{"n_kv_head": 4, "head_dim": 64, "attn_scale": 0.125, "tie_embeddings": false, "init_std_o": 0.0559, "optimizer": "soap_variant", "lr": 0.00543, "train_tokens": 179500000}
Each number is 128 + 24 x the weight over its row's rms, rounded and kept within 0 to 255. Layers, rows and columns count from 0. Numbers have three digits each. The size before them is the row's rms in percent of the matrix's.

# down: layer 2 MLP down (transposed), 576x224, rms 0.11, rows 296-310, columns 112-167
# gate: layer 2 MLP gate, 576x224, rms 0.0784, rows 297-311, columns 112-167
# up: layer 2 MLP up, 576x224, rms 0.0786, rows 297-311, columns 112-167
down296 097:153118136127111133108150117134159082110111156127132105098142149106106159135132115084147158125136097118096133174168128125105109157123141120105138106113119158110106145092
gate297 099:149129120118097096127147118097138107122116111125077096127102172112132131139148134127137115111121134142084153118154128129117101131068148091121151148128145083113140156129
up297 098:089111115143152128140130120131117140160148145093140156101155114140150140110152136170146153104160133173129088084104126155134145130117117139112127131176113137120097159167
down297 109:161145120123214095117122187078122132147088119136141123079120123151147102110113173141123190144113082157103126130153138140128124129129117127174072108118132120155143107108
gate298 094:124132126130103143144101157116117119093096145140091143127152141089133141101138135133136082178097114174121129132148130111129130079094138103162122124142118128125152107142
up298 096:112146096128112079146118156123142116110163094121073141092138163125144116097110139101170123146127111134107141141122157097112139137147075142108134136159082125132144168149
down298 099:118093157105120094110122113100116123135184121139124107161135162109122099126130143114138150151140130127138132095138126146134163137162092150142132173114115077097143143164
gate299 086:132159158152109142140090110144089115135120100128109138113085152108109141160111128142113164107097171144158147135169156143124177096156116118147158140150127142110129139108
up299 092:112120156115121171107132147140160135129128135152156068078182154123136138134137136145111150115137177119156155129099108154125143135134101129097113149131144127092136149119
down299 090:127116123065102080130120068135154134140140159106091177129142122167083112113136118087155120080153127075151126107106137107110124112100155173141139126108123112188137097102
gate300 108:133127177138100090117137115109195107127128088160113139106130135116198121095116132150098109126160102098081112091104108111148102118160109114162151147153159105097144139127
up300 101:155156141141158227139171123148112136164174106136139144143130127139111115124147137104132090125116152132142115165119129122074103156098114128138100111116139145129150138143
down300 104:115127150130114100077134139105132114122114140140112120106125128132150124096131123129097107148110106116085088142089129139145137143128148118200138137149141106120117145134
gate301 100:055152134129105087150167107115165087103088159092126111076108150142167109115131135090112102156115145124137103127153108134129160131129170121144092148131108117109109088130
up301 093:136111104175130167120113103157080144187154117159095105111098142102088115173121144126121111113126107129145108108107164116147145154143133156102169061129108173155142139147
down301 097:119168160157132147098118156137140131170152181152140147107096120177139126138134119114134118142092150121123117126150111102148097169109141172102158135165103155133128115128
gate302 090:126088130173118116108125209118142143117157158140159140118107154147144082152174111109127133133114132118119148141131148122160129122111114129134127115134127122094113139126
up302 097:125124145142106123125123126146104137102077082141171125108139112148135104151134090082111095103133093157152132177136138140144133110101144147145142145148154120148126122134
down302 099:129131153143123060109134131178143124136110165106138096133126104103158125139141118117112163199138087132103108159168140115103080160102157119102167134114183124088111119144
gate303 109:120141135130134169146125135112107139112165145091165115104117125097103100122199120128092111130099130117088155163103152116096125130127122127150165096146139130118133131139
up303 102:154117117102145150123143124156175130108152106146124114106110099077150094140129129162128116137090126093116142107136159103145150123132135132124156109141094124105134090149
down303 104:138134101142156138160136115146131118157143160103122159164133091197123204161140128130174121155161158157174129118149124122101097122142142129144158096156128176112147143143
gate304 100:101127119145124107132161097145147102177147094143120136140128111114161131147152101157099133138083110105145144126149137141175102110160158120120123141118158177156122097154
up304 091:121139120120135122153152144139174129141133102132179145101166098078163128103156099129116145122111090123119134123153113136142164103131135111112113136167144153103112135126
down304 094:139111116094093113125109129121111134147099143115104094121189153146136128108124109094155110126147102107119110130141128189155155119146088136102078110121123128114067161109
gate305 097:144151141134136140129133160123131123162164168185109126123093125124139197132108091119114136118132088152140107119171110156067165161078128129114150125135086099133117090096
up305 104:128184152137142108072104119130119106123158098128115132106133125114133141117135119145122128132106114105119114092149116136131113151109138150150170122157110127111124131085
down305 106:140119141114120126111141121173148121155116087134101145141132147135165163152101143116122143120145113153082102104125154099175158152162120104115136148090138113148147141164
gate306 104:068105199160096102117117121096111097147145116110126120080135124138108108140130124121156179075178078114160158085090145148105130145161156151123133131137130128138138150141
up306 100:150093103127172153114156177149098118097084168104114137152157156131113086132162102142111103129144169105165161139132089105095175123123111102141104172073119163139133120167
down306 101:124128106129145158149166144117101140173157164123173100124097081171131157105099121147161167150170141152105142151125186103150160112139144110109120115135158104098150140082
gate307 104:126136105183115153141097207124108147148103167127116153078145100118138161117089130096132136152094152151181130146097086113142130116146121110145117144098135110100145122120
up307 101:099124188127130089121147106136152114114124106182116168136094115111120106096144108148123137082144112127109087078142136112175125138165139102085145149118120172125153061146
down307 100:122117089108075145148124134085082119170100099116114118089121109134146154134143128101110144150139147108158132128135114159139149116123113140108107116112137132131139137153
gate308 101:111158141133152185166150137123147111105149138113126113154105108158140126073107067146101165191123102117106093138164145086154111157155132138149173083169166137119116134140
up308 099:148175114147104105097145118150163125088152065109140092182173130155069138136135131111104124141126172159171126163127134135133105132106142173103110154105118102177128134134
down308 099:146118141116120133106148130122088113131132073089095145145154163089122104145133131092160168129147097119133115157149135126109096137160104118139121152189186160110142140158
gate309 100:123151088137133167127098134119094103185169131165151151131104115104117120136111139142138154124077105149093146173150158157118137118137154115141113142161150082132121128108
up309 105:100092162152109125090178128091148125120144132091139150103133150064140143123114141141138150130151113110136152141128090131143124130119140136134143139197135125129099132117
down309 095:110155077118105143108092141136104090146123114150140153126120100121119110132155166167119144126091146123092191117089092122129120101114164097203108109116115088152130128146
gate310 104:092096121105122100107110156132130148161141149133172167145123178114133177135126131102085119113157118166113104132133085083117116155162152079094123136164140100147090123120
up310 094:145108142113141080147116137164088131162134146110138133094101125136129116107132116144085110092174142167102133138124137086140144126156125077102100131166158125133089132124
down310 100:101115125125115124099103090136146154126152135099103109167159116119139117105121137147152117147136117125154132083124146164103128160136104182131097140151143128113117133134
gate311 084:080145106163121180100065122109147117152127158161119134083132113123112133156145105168079095111119107115148115125175108067112147146125140137103159097106138178130166110106
up311 084:094155119134104142081105091131122124097118138150161099077120123136125119124106095131150101125114134124129121167156113145123174173108150153147116130084150191113173117108